Weights of a small GPT-style language model, trained from scratch on English Wikipedia.
Training: a variant of Adam for these matrices, 870M tokens, 13276 steps.
Each number is 50 + 12 x the weight over its row's rms, rounded and kept within 0 to 99. Layers, rows and columns count from 0. The size before them is the row's rms in percent of the matrix's.

# layer 2 MLP up, 3072x768, rms 0.0373, rows 245-299, columns 192-255
115:37 40 50 49 32 56 63 31 35 48 45 46 47 62 46 57 59 56 29 62 51 53 50 58 45 69 59 60 59 37 39 58 57 51 43 45 58 44 55 59 58 63 55 47 50 56 63 63 39 57 45 57 54 52 54 40 47 36 40 52 48 52 61 41
120:42 41 48 47 43 54 57 24 55 37 59 67 31 47 64 53 35 43 53 40 31 36 40 74 68 46 41 40 56 46 45 42 53 60 52 46 51 53 39 56 41 30 46 40 52 52 42 39 44 39 50 34 32 46 50 51 44 53 65 51 51 54 55 45
125:40 16 33 46 57 56 69 49 60 57 46 54 46 48 43 48 54 40 67 55 42 41 33 42 72 52 60 20 41 47 62 42 63 45 47 43 33 64 46 46 44 36 61 40 41 47 75 66 69 37 49 17 52 33 52 42 48 36 46 53 56 43 57 31
020:38 47 30 49 30 51 69 51 71 46 72 59 51 76 52 51 60 50 43 45 67 50 65 41 61 45 38 56 49 43 50 51 46 65 44 46 38 54 45 44 38 37 50 45 47 45 69 48 56 60 34 50 41 63 52 58 58 31 38 28 65 49 54 30
040:33 24 51 52 45 72 61 48 44 48 58 43 52 69 41 76 58 47 62 60 60 61 53 50 31 17 60 39 40 40 53 39 57 36 53 57 61 41 73 47 42 56 50 36 58 28 49 44 52 52 47 40 49 45 51 62 47 34 33 28 46 55 63 36
110:32 34 52 48 28 43 73 36 36 57 45 66 45 64 50 48 53 49 41 50 41 39 44 43 52 44 54 69 57 63 46 41 33 55 47 50 50 53 66 37 41 47 53 26 43 50 39 52 70 51 39 40 40 44 66 54 51 49 43 43 47 49 47 40
099:51 52 54 60 35 53 61 48 63 56 58 52 39 50 49 79 62 41 60 40 59 36 51 45 43 47 46 57 62 66 64 53 57 55 67 44 48 37 59 46 38 48 58 42 70 40 37 58 35 66 42 56 44 54 55 42 69 44 41 57 51 46 79 48
107:49 25 46 52 33 48 60 58 20 67 55 52 42 43 63 46 33 41 61 52 33 44 52 39 41 77 47 58 58 56 50 62 66 44 53 41 48 45 46 42 24 48 57 42 53 38 53 49 49 50 37 62 65 66 67 69 65 50 42 44 36 40 45 54
123:54 28 57 54 43 60 65 46 36 33 51 38 55 43 53 58 43 46 41 44 44 42 38 68 59 57 59 51 81 62 51 42 53 59 34 59 43 36 46 51 55 34 53 50 45 54 23 60 38 48 48 52 49 44 54 38 60 38 36 52 45 53 49 57
024:25 19 37 44 51 64 54 50 67 57 45 31 48 48 60 55 56 54 48 57 60 53 80 52 67 62 57 40 38 47 68 43 63 62 35 44 56 49 55 36 25 58 50 33 37 46 72 51 48 53 40 48 42 49 54 42 37 26 33 45 53 46 51 26
022:36 36 62 58 45 62 53 41 35 50 50 32 44 57 58 47 57 44 64 50 59 55 61 52 57 41 32 47 56 52 49 70 35 42 70 49 46 43 44 33 47 39 49 29 50 51 74 50 44 56 33 52 55 40 61 61 62 25 23 35 54 63 58 35
115:49 46 53 49 54 56 43 36 45 42 38 34 44 47 57 62 38 37 58 57 28 54 36 33 44 44 72 36 54 58 35 53 37 56 67 38 52 38 54 45 46 56 55 50 74 51 38 50 80 57 36 66 51 50 56 51 59 53 27 57 68 64 34 39
033:17 49 34 40 54 62 57 59 59 31 65 52 44 49 59 63 39 37 66 87 42 58 55 31 41 38 41 41 61 56 46 53 62 67 34 69 50 42 47 46 60 64 39 46 49 30 52 26 34 42 58 54 44 68 59 27 36 40 21 26 53 60 46 39
046:32 31 49 68 45 70 68 48 55 38 58 50 51 70 58 58 60 57 62 48 37 58 54 53 40 42 57 18 51 54 52 73 65 60 47 65 57 47 66 49 31 45 34 29 62 27 55 48 52 57 63 47 52 47 66 30 55 16 36 36 53 58 39 37
113:53 44 46 47 28 52 56 45 40 63 46 60 43 64 70 47 65 46 44 37 41 54 42 46 31 73 58 73 46 49 52 41 42 59 77 67 58 58 36 59 51 40 35 43 50 38 62 67 43 37 49 41 55 58 50 48 45 44 55 47 67 74 56 38
103:31 29 55 37 50 40 51 55 40 53 57 37 49 51 42 33 66 82 57 36 52 58 57 39 59 39 69 59 59 60 42 49 45 52 39 58 61 43 36 66 63 32 55 13 57 54 36 57 42 54 66 50 50 51 55 49 56 45 54 57 44 65 49 49
106:54 31 52 70 53 52 57 48 57 55 47 65 49 52 64 57 75 48 45 58 60 55 55 43 41 44 43 55 51 32 42 39 38 39 44 45 57 49 52 56 40 41 26 29 59 34 60 37 39 65 63 52 62 36 56 40 47 46 47 60 57 53 57 43
113:45 45 56 70 36 60 49 46 44 48 49 45 60 58 47 59 61 36 38 48 50 47 67 60 49 82 53 29 40 59 56 43 50 33 40 54 48 52 59 68 44 41 55 39 69 50 48 29 44 49 54 35 49 34 56 52 52 48 41 44 51 65 51 51
118:49 28 44 65 58 70 58 55 36 44 38 48 46 50 64 71 43 44 52 55 79 70 57 34 65 61 48 50 43 35 58 53 47 56 59 79 50 57 43 59 48 49 56 44 49 56 50 50 58 56 57 59 41 35 59 51 60 37 56 51 35 53 43 48
024:09 27 60 50 69 64 51 49 55 43 35 52 48 78 81 63 52 66 44 26 52 43 45 25 46 50 59 30 41 42 59 63 43 52 43 43 60 39 64 55 49 36 54 25 45 60 42 43 33 48 46 45 39 42 49 38 63 41 48 54 56 67 54 22
116:56 54 40 56 32 53 53 37 33 52 52 61 47 96 50 37 44 47 46 65 43 32 55 38 59 30 45 37 64 46 50 34 23 50 42 55 64 53 64 57 45 38 43 46 39 52 37 44 57 40 50 49 51 30 54 55 55 44 29 53 65 54 76 35
108:38 50 41 52 39 69 57 54 37 57 52 50 42 59 57 49 46 59 57 43 64 57 58 47 42 68 78 57 38 32 56 58 57 75 53 54 48 41 30 43 48 76 43 48 39 41 59 64 65 42 46 49 61 45 36 59 73 30 49 52 58 79 55 50
110:52 55 54 60 61 54 48 45 46 54 18 22 46 65 47 54 58 55 39 61 56 58 61 64 62 45 55 52 42 71 38 63 55 59 66 44 53 42 53 44 52 55 30 52 53 49 38 47 78 42 37 70 44 63 65 32 70 52 59 30 40 68 62 41
097:52 61 32 51 48 48 44 43 55 24 42 37 40 74 50 59 52 59 49 40 36 37 40 71 66 16 52 54 67 54 58 42 42 65 61 64 46 47 54 33 39 54 55 50 66 44 37 52 49 22 37 21 60 72 52 50 50 52 47 48 53 46 45 43
029:35 53 44 59 31 76 32 43 40 44 51 45 39 58 52 66 58 49 52 44 48 35 40 57 52 74 48 41 46 39 39 72 57 66 58 56 64 51 44 48 36 48 42 32 41 38 41 52 51 46 48 75 53 55 77 57 55 12 33 49 47 56 42 26
045:37 36 50 54 56 48 58 42 69 36 59 41 59 76 43 74 52 55 64 62 51 33 60 54 43 38 58 51 52 68 48 61 61 68 38 51 50 59 57 46 26 48 42 45 65 27 60 35 53 58 39 30 39 52 47 63 42 25 34 53 56 70 41 26
118:47 50 55 51 41 63 38 60 32 48 57 52 55 55 59 52 59 43 51 24 41 31 35 46 66 67 57 70 73 62 46 58 60 78 56 42 44 57 49 37 26 38 57 54 61 53 53 52 62 48 57 42 40 51 39 56 48 43 40 37 76 61 49 41
122:45 41 48 35 73 51 63 54 54 45 59 47 52 55 51 54 69 51 44 46 62 53 56 52 56 49 88 48 40 55 40 62 56 45 46 41 37 31 47 55 67 55 13 40 42 48 81 44 45 55 60 44 38 51 45 55 63 52 52 57 51 62 63 44
034:15 36 52 19 57 78 50 56 51 31 54 53 49 80 67 56 66 49 59 49 73 42 48 37 45 51 63 47 54 46 47 62 69 64 55 60 44 35 43 31 54 62 46 33 57 58 55 55 51 38 24 39 43 67 43 57 39 31 36 43 59 48 48 40
083:47 56 58 63 53 44 67 56 46 40 36 52 42 60 77 38 61 62 39 62 45 47 69 54 44 38 36 59 48 51 54 59 68 55 49 32 44 42 57 46 29 46 44 50 48 53 64 66 63 51 38 42 59 56 74 36 47 51 21 34 59 55 60 37
124:44 48 55 52 57 52 54 17 54 33 41 47 35 56 68 68 64 60 38 42 47 55 42 35 69 49 53 66 50 36 32 58 53 80 39 50 46 47 61 51 41 51 41 49 66 48 51 59 51 52 23 48 53 41 63 34 50 45 50 25 63 50 77 57
107:45 53 38 45 56 57 55 21 68 51 37 59 39 52 74 48 60 49 55 37 49 58 49 40 55 56 56 53 71 62 42 74 40 53 72 58 39 53 66 42 59 39 33 38 64 55 33 57 61 48 38 38 55 67 59 49 45 43 57 18 47 51 60 36
102:45 25 69 72 44 35 72 51 42 62 61 58 53 62 60 49 52 43 40 59 56 86 85 52 45 45 66 71 62 59 78 50 58 51 58 49 78 48 38 41 58 55 46 41 34 55 45 56 51 54 43 64 42 48 39 52 46 43 55 25 41 43 58 49
105:49 37 61 40 32 77 39 41 35 31 50 52 52 51 59 38 62 51 48 69 27 60 52 56 62 42 53 26 59 55 50 69 78 44 79 68 50 47 51 56 60 37 59 14 68 49 35 45 46 46 52 24 51 42 36 57 49 34 26 49 50 50 58 51
122:53 43 57 58 58 69 49 51 63 34 59 37 29 61 56 57 40 34 45 63 41 50 61 36 54 58 53 60 47 34 41 66 49 56 35 49 59 40 29 64 46 65 59 48 34 45 58 61 47 59 53 56 53 45 68 44 46 49 38 81 47 50 51 47
105:37 40 36 36 60 33 67 43 59 68 23 64 31 61 53 29 66 60 67 33 66 17 53 46 54 72 51 67 62 70 42 42 62 58 85 60 41 74 41 37 33 39 65 29 63 27 66 57 63 33 49 31 50 55 48 54 21 34 53 37 49 46 51 43
112:43 43 44 60 55 39 46 55 54 45 61 41 50 71 49 58 32 40 55 51 53 55 53 38 55 52 62 40 71 81 59 51 34 65 29 45 51 63 58 45 39 77 53 35 58 44 49 40 49 64 73 47 56 57 39 33 55 47 27 35 64 51 48 45
121:48 35 40 52 35 53 49 45 34 44 47 51 33 54 63 45 54 50 56 49 59 20 55 35 52 54 46 48 40 35 23 54 53 53 65 69 49 34 54 38 55 63 68 41 59 48 39 52 25 38 63 55 24 55 73 57 57 50 48 45 35 70 56 49
033:29 35 47 48 49 46 55 53 52 31 53 44 59 78 68 64 59 55 52 51 65 29 65 61 59 52 53 44 64 59 34 54 74 67 46 51 67 33 47 41 11 47 40 39 68 51 55 31 47 44 52 48 56 58 39 65 36 27 33 43 42 58 58 42
113:41 45 36 56 64 47 54 56 45 30 58 46 47 53 51 52 57 48 49 28 42 49 56 45 56 37 58 63 51 58 62 66 48 53 33 34 55 61 51 58 51 41 41 34 79 42 43 64 55 44 47 57 43 46 82 45 68 54 65 49 66 55 71 41
021:29 31 64 45 47 41 60 57 51 40 32 42 55 77 67 44 59 40 54 36 52 33 49 46 53 56 30 52 48 40 63 49 48 55 35 60 76 51 44 44 32 42 35 46 43 17 60 48 44 36 62 47 46 50 46 45 62 46 11 51 68 62 63 45
124:42 50 38 51 43 73 55 48 56 62 37 30 41 50 64 59 48 30 44 40 73 55 44 54 41 46 49 71 61 44 40 45 59 50 56 45 58 57 41 29 25 45 60 51 43 22 48 71 46 47 46 48 56 56 37 40 30 43 23 54 37 55 41 44
108:42 35 72 53 59 38 47 47 48 80 35 49 28 67 43 45 58 63 60 53 61 61 54 39 25 28 71 34 65 64 55 63 47 61 46 40 80 25 52 59 47 54 44 41 75 17 30 44 52 66 55 56 42 47 52 72 52 39 64 43 45 45 57 44
110:45 34 45 52 40 58 63 46 49 56 37 46 29 71 62 53 61 48 41 58 60 68 52 45 42 55 62 60 62 66 42 54 38 44 53 67 38 38 57 58 48 55 46 25 46 43 81 59 50 63 48 43 34 39 71 03 58 22 44 47 43 41 42 13
117:42 40 46 48 50 34 49 31 57 44 25 56 50 42 41 62 65 63 38 42 47 45 44 63 43 53 43 60 58 47 47 73 65 67 40 39 40 67 58 51 38 31 60 30 47 43 54 64 53 55 54 58 42 55 64 33 32 48 45 45 55 46 64 42
110:40 45 59 32 66 47 59 47 51 69 50 49 54 57 53 67 31 48 46 55 62 50 53 45 44 39 45 54 67 32 65 44 66 33 31 44 66 59 66 60 38 66 57 42 53 35 68 48 52 51 63 45 54 60 33 57 64 41 64 38 43 61 36 38
111:43 14 47 52 54 78 40 44 41 48 62 60 61 50 19 63 59 52 60 48 56 45 53 23 72 24 69 47 32 33 57 41 66 56 35 43 49 52 34 32 36 49 62 44 55 39 41 59 55 37 35 21 49 40 56 23 47 38 39 58 50 48 40 40
116:45 47 46 50 39 48 60 38 49 31 65 60 43 64 51 61 38 58 65 55 55 32 57 77 63 50 61 40 50 69 75 56 53 65 58 45 63 56 47 36 12 46 66 46 21 33 59 69 57 43 51 47 65 50 43 44 69 32 20 60 56 68 38 52
123:31 41 59 53 65 56 47 38 41 43 54 32 44 60 47 70 69 52 29 58 70 60 35 59 64 76 63 23 39 53 72 47 60 55 55 40 45 43 56 64 48 26 55 39 55 38 55 59 22 57 52 48 50 63 76 29 47 40 50 46 54 52 46 50
022:26 23 52 51 53 52 57 30 47 39 57 39 50 75 48 64 49 42 45 31 75 52 68 66 43 44 51 72 55 48 60 31 59 62 63 53 35 51 25 45 40 48 28 25 58 58 56 32 40 53 37 46 40 40 29 47 64 31 43 51 41 54 53 41
112:48 42 41 47 57 39 36 61 60 51 41 47 29 57 26 49 52 43 43 46 50 48 61 54 47 68 62 54 70 41 66 43 51 48 63 47 35 63 47 49 60 44 42 45 25 45 45 33 46 24 52 40 54 36 36 40 40 32 25 38 52 50 55 40
022:24 44 35 50 37 35 45 60 43 35 59 51 39 68 67 77 47 47 63 59 43 44 46 46 61 51 62 23 47 50 68 72 53 40 51 41 76 32 44 48 42 51 39 19 60 33 52 54 61 50 44 66 34 48 30 42 38 23 43 40 54 42 68 30
124:29 45 60 40 42 83 37 36 41 47 47 55 45 85 42 48 43 54 46 46 36 60 56 40 54 40 65 36 44 72 62 54 37 56 49 78 58 55 52 52 48 44 23 38 38 45 50 70 64 70 35 24 43 44 50 31 67 28 40 47 53 45 71 47
031:41 30 45 46 41 43 22 38 52 20 51 40 42 63 55 78 59 68 27 64 60 59 70 48 59 53 52 56 42 47 36 35 53 66 49 43 52 56 50 52 43 53 26 42 60 44 62 62 50 44 52 51 52 45 27 54 57 38 39 47 57 59 54 31
110:33 44 32 51 40 47 33 49 67 43 52 54 53 66 50 45 22 81 55 53 64 52 46 47 67 41 40 54 57 77 24 41 70 60 37 71 56 55 65 57 41 61 62 42 67 30 40 46 39 57 21 46 36 53 35 55 52 45 42 35 48 41 24 40
# layer 2 MLP down (transposed), 3072x768, rms 0.0345, rows 245-298, columns 192-255
117:49 42 68 53 71 43 68 52 33 61 38 49 42 48 47 32 54 52 39 49 45 47 40 41 63 54 54 40 55 52 26 29 63 39 29 62 47 50 57 62 54 54 68 71 44 52 52 29 53 51 77 31 52 63 48 59 35 40 54 36 45 33 55 40
116:40 78 40 65 72 53 36 50 64 37 52 38 54 22 45 61 70 55 63 45 55 50 33 72 55 55 60 52 47 54 78 45 62 41 46 58 42 65 71 47 51 64 55 65 65 68 50 60 69 44 56 61 65 64 55 41 43 50 35 46 31 35 60 36
118:61 65 51 37 60 57 49 32 45 51 24 49 52 36 59 57 56 43 59 35 46 39 19 51 41 54 51 40 61 49 55 43 50 60 35 31 44 49 69 47 53 21 33 69 53 50 62 45 45 47 58 70 47 57 56 40 46 38 28 57 48 51 43 55
009:35 45 41 63 46 33 61 58 54 41 54 63 67 54 59 61 41 60 62 54 47 62 41 58 23 71 47 36 58 54 64 48 73 51 28 58 58 40 51 42 55 78 43 57 64 51 67 46 53 55 39 56 47 59 34 64 60 43 44 43 32 64 53 36
038:41 64 46 42 44 23 50 47 33 69 26 49 57 47 47 47 45 53 75 57 49 51 32 46 49 56 38 38 57 36 51 37 48 42 65 60 50 62 62 48 44 54 64 54 78 09 35 45 40 43 72 63 57 57 37 62 42 53 42 42 45 39 45 41
114:44 50 49 50 67 53 46 63 45 49 44 67 42 40 39 63 34 45 57 31 57 47 38 49 53 27 58 45 65 66 38 58 57 49 42 54 43 49 45 39 35 52 54 39 54 61 67 38 52 48 40 53 68 50 42 34 51 74 44 53 55 46 50 61
105:58 65 52 40 65 59 55 41 36 41 50 46 57 35 49 47 46 61 42 48 32 53 50 57 42 48 33 39 64 60 47 53 43 41 20 48 39 41 50 37 50 53 44 63 50 51 46 47 80 55 41 48 68 43 48 49 68 51 50 66 36 69 46 59
115:49 44 38 45 49 51 56 28 47 76 79 56 45 46 39 57 71 27 47 44 65 62 38 52 67 57 58 34 31 44 46 67 15 71 61 39 35 57 52 35 56 53 29 50 61 64 50 60 32 67 45 46 53 75 48 32 63 31 63 44 63 35 48 44
121:38 43 60 37 50 51 47 25 70 47 46 66 61 63 32 25 70 65 37 36 60 32 36 45 65 53 46 60 37 53 71 47 37 58 32 38 69 47 58 43 54 48 55 44 54 53 61 39 57 59 48 59 37 48 50 30 51 61 52 43 48 40 55 46
015:54 48 52 45 44 35 34 50 62 68 63 66 55 43 33 46 33 33 63 47 48 39 47 60 42 65 53 44 49 52 55 35 52 44 65 56 32 39 54 30 59 54 50 50 68 52 24 46 57 48 60 36 31 47 57 55 73 53 34 46 52 25 43 38
016:71 44 41 53 63 38 39 40 55 54 51 43 34 63 59 34 47 39 51 30 52 32 36 51 55 38 73 62 41 66 35 41 68 67 33 44 40 54 34 73 76 59 38 38 70 40 52 59 54 61 74 55 46 73 57 60 72 52 43 27 61 37 31 43
114:46 42 31 70 47 58 44 43 35 31 52 70 71 68 42 56 69 52 45 59 52 40 42 69 52 34 77 50 49 55 50 45 37 37 63 43 60 52 67 48 40 48 61 48 32 47 54 40 66 51 41 26 32 50 56 53 41 24 53 48 50 46 47 48
029:60 65 70 69 51 34 53 38 64 48 32 39 57 35 52 56 48 40 48 52 59 57 51 56 59 41 33 56 47 46 34 49 47 28 49 42 40 53 47 51 45 37 38 65 61 47 59 71 66 50 62 61 40 45 72 60 67 67 71 62 36 50 57 55
045:60 74 31 50 33 38 35 48 63 43 23 47 59 45 42 67 53 53 67 56 35 41 34 68 50 39 66 57 57 57 31 50 32 59 36 46 40 59 65 49 44 38 50 58 68 33 35 62 60 40 52 53 59 54 65 39 16 61 64 62 44 35 43 35
112:23 56 47 24 43 36 35 45 33 43 54 69 61 38 46 49 56 51 62 37 60 47 36 52 81 49 50 53 40 54 42 39 38 45 59 74 40 53 61 74 44 63 65 41 43 38 39 43 34 47 49 47 56 54 63 46 47 55 63 47 50 64 30 42
111:52 54 49 43 56 44 47 53 47 33 37 57 53 57 52 52 65 51 66 63 64 32 42 35 53 18 26 58 34 47 62 47 55 51 38 47 45 42 42 55 37 40 46 49 37 60 45 42 65 70 53 78 53 68 61 53 61 43 40 51 58 61 50 58
114:61 51 74 38 58 46 54 62 64 30 62 57 58 47 42 43 45 51 40 32 49 43 65 37 58 48 49 52 42 41 68 65 14 24 42 53 72 44 45 54 39 54 49 51 59 64 48 68 66 75 52 54 52 43 59 36 66 43 52 57 49 42 51 54
115:34 41 75 59 43 43 54 54 53 73 42 54 50 59 42 62 38 47 34 49 50 55 50 48 49 62 51 57 69 51 65 46 50 48 51 54 53 68 33 62 60 57 44 46 54 51 32 52 61 37 38 61 46 61 57 47 34 46 40 48 43 57 61 28
113:58 41 61 41 62 50 37 66 48 54 26 47 40 34 58 79 74 51 57 26 47 52 45 49 50 41 42 46 51 67 48 42 52 43 46 43 57 57 55 45 61 41 60 71 66 51 60 59 58 40 59 80 23 52 46 39 46 51 52 35 59 69 45 72
022:55 47 44 41 39 21 61 54 37 61 30 74 68 42 44 57 49 53 48 63 35 48 47 71 57 38 55 38 79 52 61 27 49 52 64 42 45 50 51 36 58 37 33 52 62 36 38 67 66 41 56 44 58 40 38 30 37 42 56 51 40 45 50 42
115:47 65 38 35 50 41 53 48 56 41 68 51 44 47 29 43 30 39 71 71 46 18 46 49 40 21 47 42 45 61 75 42 42 44 40 35 30 58 47 52 54 30 38 36 38 42 59 53 15 51 66 54 77 28 69 33 39 57 41 43 73 58 50 50
113:46 55 44 48 71 64 51 45 57 29 64 59 62 51 31 41 49 61 37 50 55 46 50 43 59 62 71 33 46 54 49 45 67 51 53 41 55 42 44 48 79 66 37 53 62 39 25 57 46 70 57 42 63 49 59 46 69 41 49 48 40 51 16 57
114:77 49 45 66 48 55 44 52 34 49 53 61 65 40 46 36 50 36 28 39 76 44 53 40 46 64 53 59 61 50 46 46 50 51 62 52 55 54 54 45 65 36 50 56 67 54 42 58 38 56 55 59 55 60 56 40 67 26 42 68 59 43 59 57
107:55 66 62 48 58 56 54 57 50 44 35 34 68 48 43 52 67 64 62 51 46 46 50 39 51 53 47 51 48 30 58 40 30 53 55 52 42 64 66 44 54 49 49 35 51 51 50 55 30 59 61 50 41 51 37 64 39 56 41 65 40 46 47 35
025:55 49 53 26 48 40 60 46 68 56 41 72 56 40 62 29 85 52 75 56 47 33 32 51 41 38 41 58 53 56 45 58 46 62 58 50 38 53 54 45 21 50 55 53 27 42 35 52 42 49 64 50 54 68 47 46 54 75 60 45 40 44 55 41
046:57 57 55 57 45 36 46 52 64 56 35 57 67 50 70 29 40 52 71 39 43 53 26 61 36 51 43 47 60 43 37 43 36 51 64 50 52 62 55 50 45 33 53 41 56 40 49 60 53 65 72 67 47 35 49 63 38 60 61 55 46 40 42 26
116:30 53 44 55 57 46 41 65 39 47 53 45 48 50 47 45 48 62 56 59 47 65 61 79 45 58 31 40 62 42 33 35 62 45 43 55 41 36 46 44 54 47 55 48 54 80 49 41 53 38 40 28 35 44 44 52 73 51 59 41 42 39 38 31
121:44 56 47 51 62 42 40 50 85 27 49 56 46 47 55 61 54 41 59 57 45 61 41 39 57 63 62 18 49 42 36 48 31 42 52 65 41 36 62 56 62 19 48 56 65 66 43 46 47 46 52 47 57 58 36 52 61 46 53 63 54 42 50 49
031:62 56 40 70 61 26 52 35 58 52 32 60 60 42 30 36 60 40 71 51 38 42 38 44 46 53 65 63 52 53 36 57 46 52 38 52 32 42 46 51 55 44 55 41 59 31 55 40 66 53 79 51 59 61 57 50 40 34 53 61 54 64 71 49
108:54 76 65 33 68 27 47 58 42 42 58 50 56 34 50 30 49 74 53 29 61 57 49 38 45 41 72 66 66 39 49 61 39 32 45 37 51 60 43 49 50 41 43 45 54 40 76 34 63 34 47 59 53 56 47 61 66 51 36 48 44 55 31 46
116:31 42 43 45 33 54 44 81 60 85 46 41 56 71 34 49 56 36 63 42 45 46 50 38 26 49 49 58 62 53 52 41 55 38 34 31 28 45 36 62 63 57 67 44 41 34 71 45 75 43 53 43 30 48 61 41 44 54 62 64 55 48 50 51
113:47 55 53 64 48 58 58 55 59 42 47 46 43 47 60 17 64 52 62 47 78 38 52 50 67 56 49 34 47 59 37 38 61 42 42 28 29 32 76 45 65 67 46 65 44 31 61 44 32 48 47 47 47 78 42 43 45 49 53 44 51 63 29 35
112:35 56 42 75 46 43 60 54 50 44 62 49 59 58 57 51 53 44 40 35 51 70 43 34 50 41 52 53 53 39 64 56 67 45 36 58 43 55 36 42 71 49 44 41 55 26 57 68 33 64 66 48 54 41 44 47 39 77 61 56 47 31 42 39
115:70 36 58 51 44 51 58 23 56 39 35 51 41 41 29 37 48 42 41 68 57 47 55 49 54 58 57 50 56 44 35 41 51 20 49 46 36 39 48 54 62 34 55 51 56 74 44 39 50 31 52 46 57 56 34 51 85 49 41 66 73 47 55 61
121:52 42 38 60 48 52 43 55 71 67 40 30 68 54 48 43 48 56 50 54 50 84 73 55 52 34 41 40 54 52 38 50 49 42 54 51 53 49 55 91 58 61 57 48 61 51 39 47 51 30 60 72 59 53 61 70 59 53 40 24 67 42 43 48
106:43 44 56 54 44 52 48 84 43 58 52 46 69 48 45 64 55 41 45 57 59 67 35 46 50 67 43 41 27 35 55 62 38 61 53 54 44 29 60 60 75 33 50 43 53 48 24 41 40 56 50 39 42 40 42 27 49 58 49 40 48 34 38 38
113:47 37 48 42 94 44 43 69 51 43 43 46 43 59 32 48 30 45 84 42 57 46 45 41 59 47 48 46 63 57 60 70 28 40 29 52 40 72 46 47 61 63 48 51 54 54 30 51 45 64 61 40 51 57 58 49 70 61 62 34 44 39 21 40
119:55 63 38 62 53 49 55 35 57 46 50 63 34 39 65 42 58 53 66 43 57 56 47 20 61 65 48 33 60 34 37 45 42 63 64 52 54 46 46 47 47 52 38 63 51 40 57 38 47 51 65 48 46 77 51 50 82 45 76 31 52 45 48 57
033:71 52 33 61 36 22 48 32 35 40 39 69 56 35 50 40 49 40 66 54 59 58 40 52 58 35 45 56 54 36 56 42 25 49 39 41 36 68 61 56 45 38 67 57 41 50 50 70 54 54 65 63 58 39 48 67 38 44 58 56 35 26 49 34
115:45 42 58 57 53 41 38 63 46 25 55 54 33 31 39 58 61 24 48 52 57 63 67 44 43 65 42 59 47 56 60 50 68 59 54 51 56 39 54 58 54 37 39 61 41 62 47 47 33 44 63 51 53 54 55 55 55 52 49 52 19 56 38 69
012:69 59 59 44 26 53 68 50 70 50 66 71 65 30 47 65 36 62 60 80 55 63 63 63 53 49 37 53 61 42 56 42 28 45 69 74 72 43 53 40 38 46 48 52 56 45 47 30 27 54 53 35 69 53 45 51 41 58 55 58 59 46 63 54
122:56 48 49 53 43 48 48 39 67 58 57 60 52 29 36 38 55 37 40 65 40 46 45 34 31 56 41 50 32 40 34 53 61 40 37 41 53 53 39 54 45 53 51 55 53 56 53 46 32 55 57 56 50 54 49 59 60 48 55 47 59 61 36 70
114:54 61 41 49 83 32 37 56 51 48 39 40 46 33 41 38 65 56 59 59 45 50 60 48 84 46 72 55 54 51 35 55 57 50 33 43 70 56 50 45 53 42 47 48 61 60 41 63 65 67 48 75 44 42 45 50 34 39 68 44 29 71 63 56
107:44 49 33 57 61 54 36 46 47 37 38 57 51 46 73 42 70 50 42 59 46 60 57 66 34 54 65 57 74 64 45 48 59 53 56 54 28 42 61 46 52 22 57 43 34 49 37 55 31 52 61 44 30 70 52 44 47 45 37 62 36 42 50 38
113:56 41 41 58 48 46 53 56 35 37 37 17 47 38 53 42 41 38 51 64 43 50 67 47 50 35 72 55 46 48 49 53 47 21 52 53 69 67 43 53 49 53 58 55 46 39 50 51 44 62 57 68 32 66 49 66 48 39 50 35 48 25 60 50
111:48 55 57 41 24 38 57 50 62 47 45 31 47 59 62 41 42 58 51 47 49 44 52 46 63 49 56 46 35 82 45 39 37 50 42 76 68 60 49 59 30 44 68 58 64 48 50 68 50 39 65 42 47 58 60 54 42 34 70 52 48 29 68 62
114:42 48 43 43 47 65 43 36 70 66 48 62 35 46 70 40 59 45 53 48 24 42 46 63 30 55 43 49 62 45 60 63 49 48 50 55 64 63 58 25 46 39 52 47 40 52 67 42 42 52 49 62 68 45 49 40 72 44 41 75 40 48 34 50
117:51 50 34 46 50 44 79 42 65 71 34 59 50 34 54 37 51 59 60 38 69 52 36 41 57 52 55 67 45 53 23 51 47 52 25 35 44 24 32 51 58 64 39 41 51 54 49 39 60 27 44 87 35 42 43 56 48 41 63 38 41 50 54 43
117:59 42 63 47 44 52 45 68 47 53 28 51 67 43 54 45 50 48 41 31 46 65 46 50 48 63 43 41 55 54 55 46 41 58 62 42 40 61 37 53 53 73 52 55 55 53 63 42 28 38 31 26 47 22 50 45 38 72 35 57 49 53 51 46
008:55 42 34 59 41 41 55 69 42 57 53 65 59 26 48 71 62 56 70 40 67 42 32 52 44 60 31 66 50 52 46 33 60 49 44 51 51 70 58 46 43 42 45 50 44 53 43 42 48 45 52 56 47 61 39 52 64 37 45 53 46 29 38 65
112:58 46 51 45 57 51 46 47 44 28 30 35 57 36 50 59 70 54 51 49 52 41 53 54 57 44 73 34 49 49 49 48 51 42 36 58 79 57 33 58 42 41 36 59 39 51 76 46 66 32 55 58 54 35 50 38 54 47 54 53 75 39 64 47
012:52 63 43 76 46 42 47 19 45 69 67 62 59 39 44 49 68 59 57 64 46 31 46 32 57 46 48 42 34 34 25 61 47 60 26 58 24 53 45 48 60 29 50 53 35 62 48 66 55 62 66 23 37 53 58 51 57 52 58 58 45 55 43 48
119:37 49 38 53 56 54 50 44 32 48 48 50 56 55 32 43 47 47 53 56 32 68 45 56 35 47 46 52 48 49 34 24 33 40 72 44 46 43 41 41 39 26 57 56 46 38 63 48 45 51 37 47 46 53 42 64 53 38 38 30 40 55 57 38
024:61 56 66 50 61 49 47 58 55 57 49 40 49 51 61 48 43 36 40 49 45 52 65 63 30 51 41 48 52 49 52 52 50 38 35 63 25 53 58 52 50 52 53 48 77 32 33 55 34 41 53 38 49 57 64 56 67 34 62 39 54 73 59 50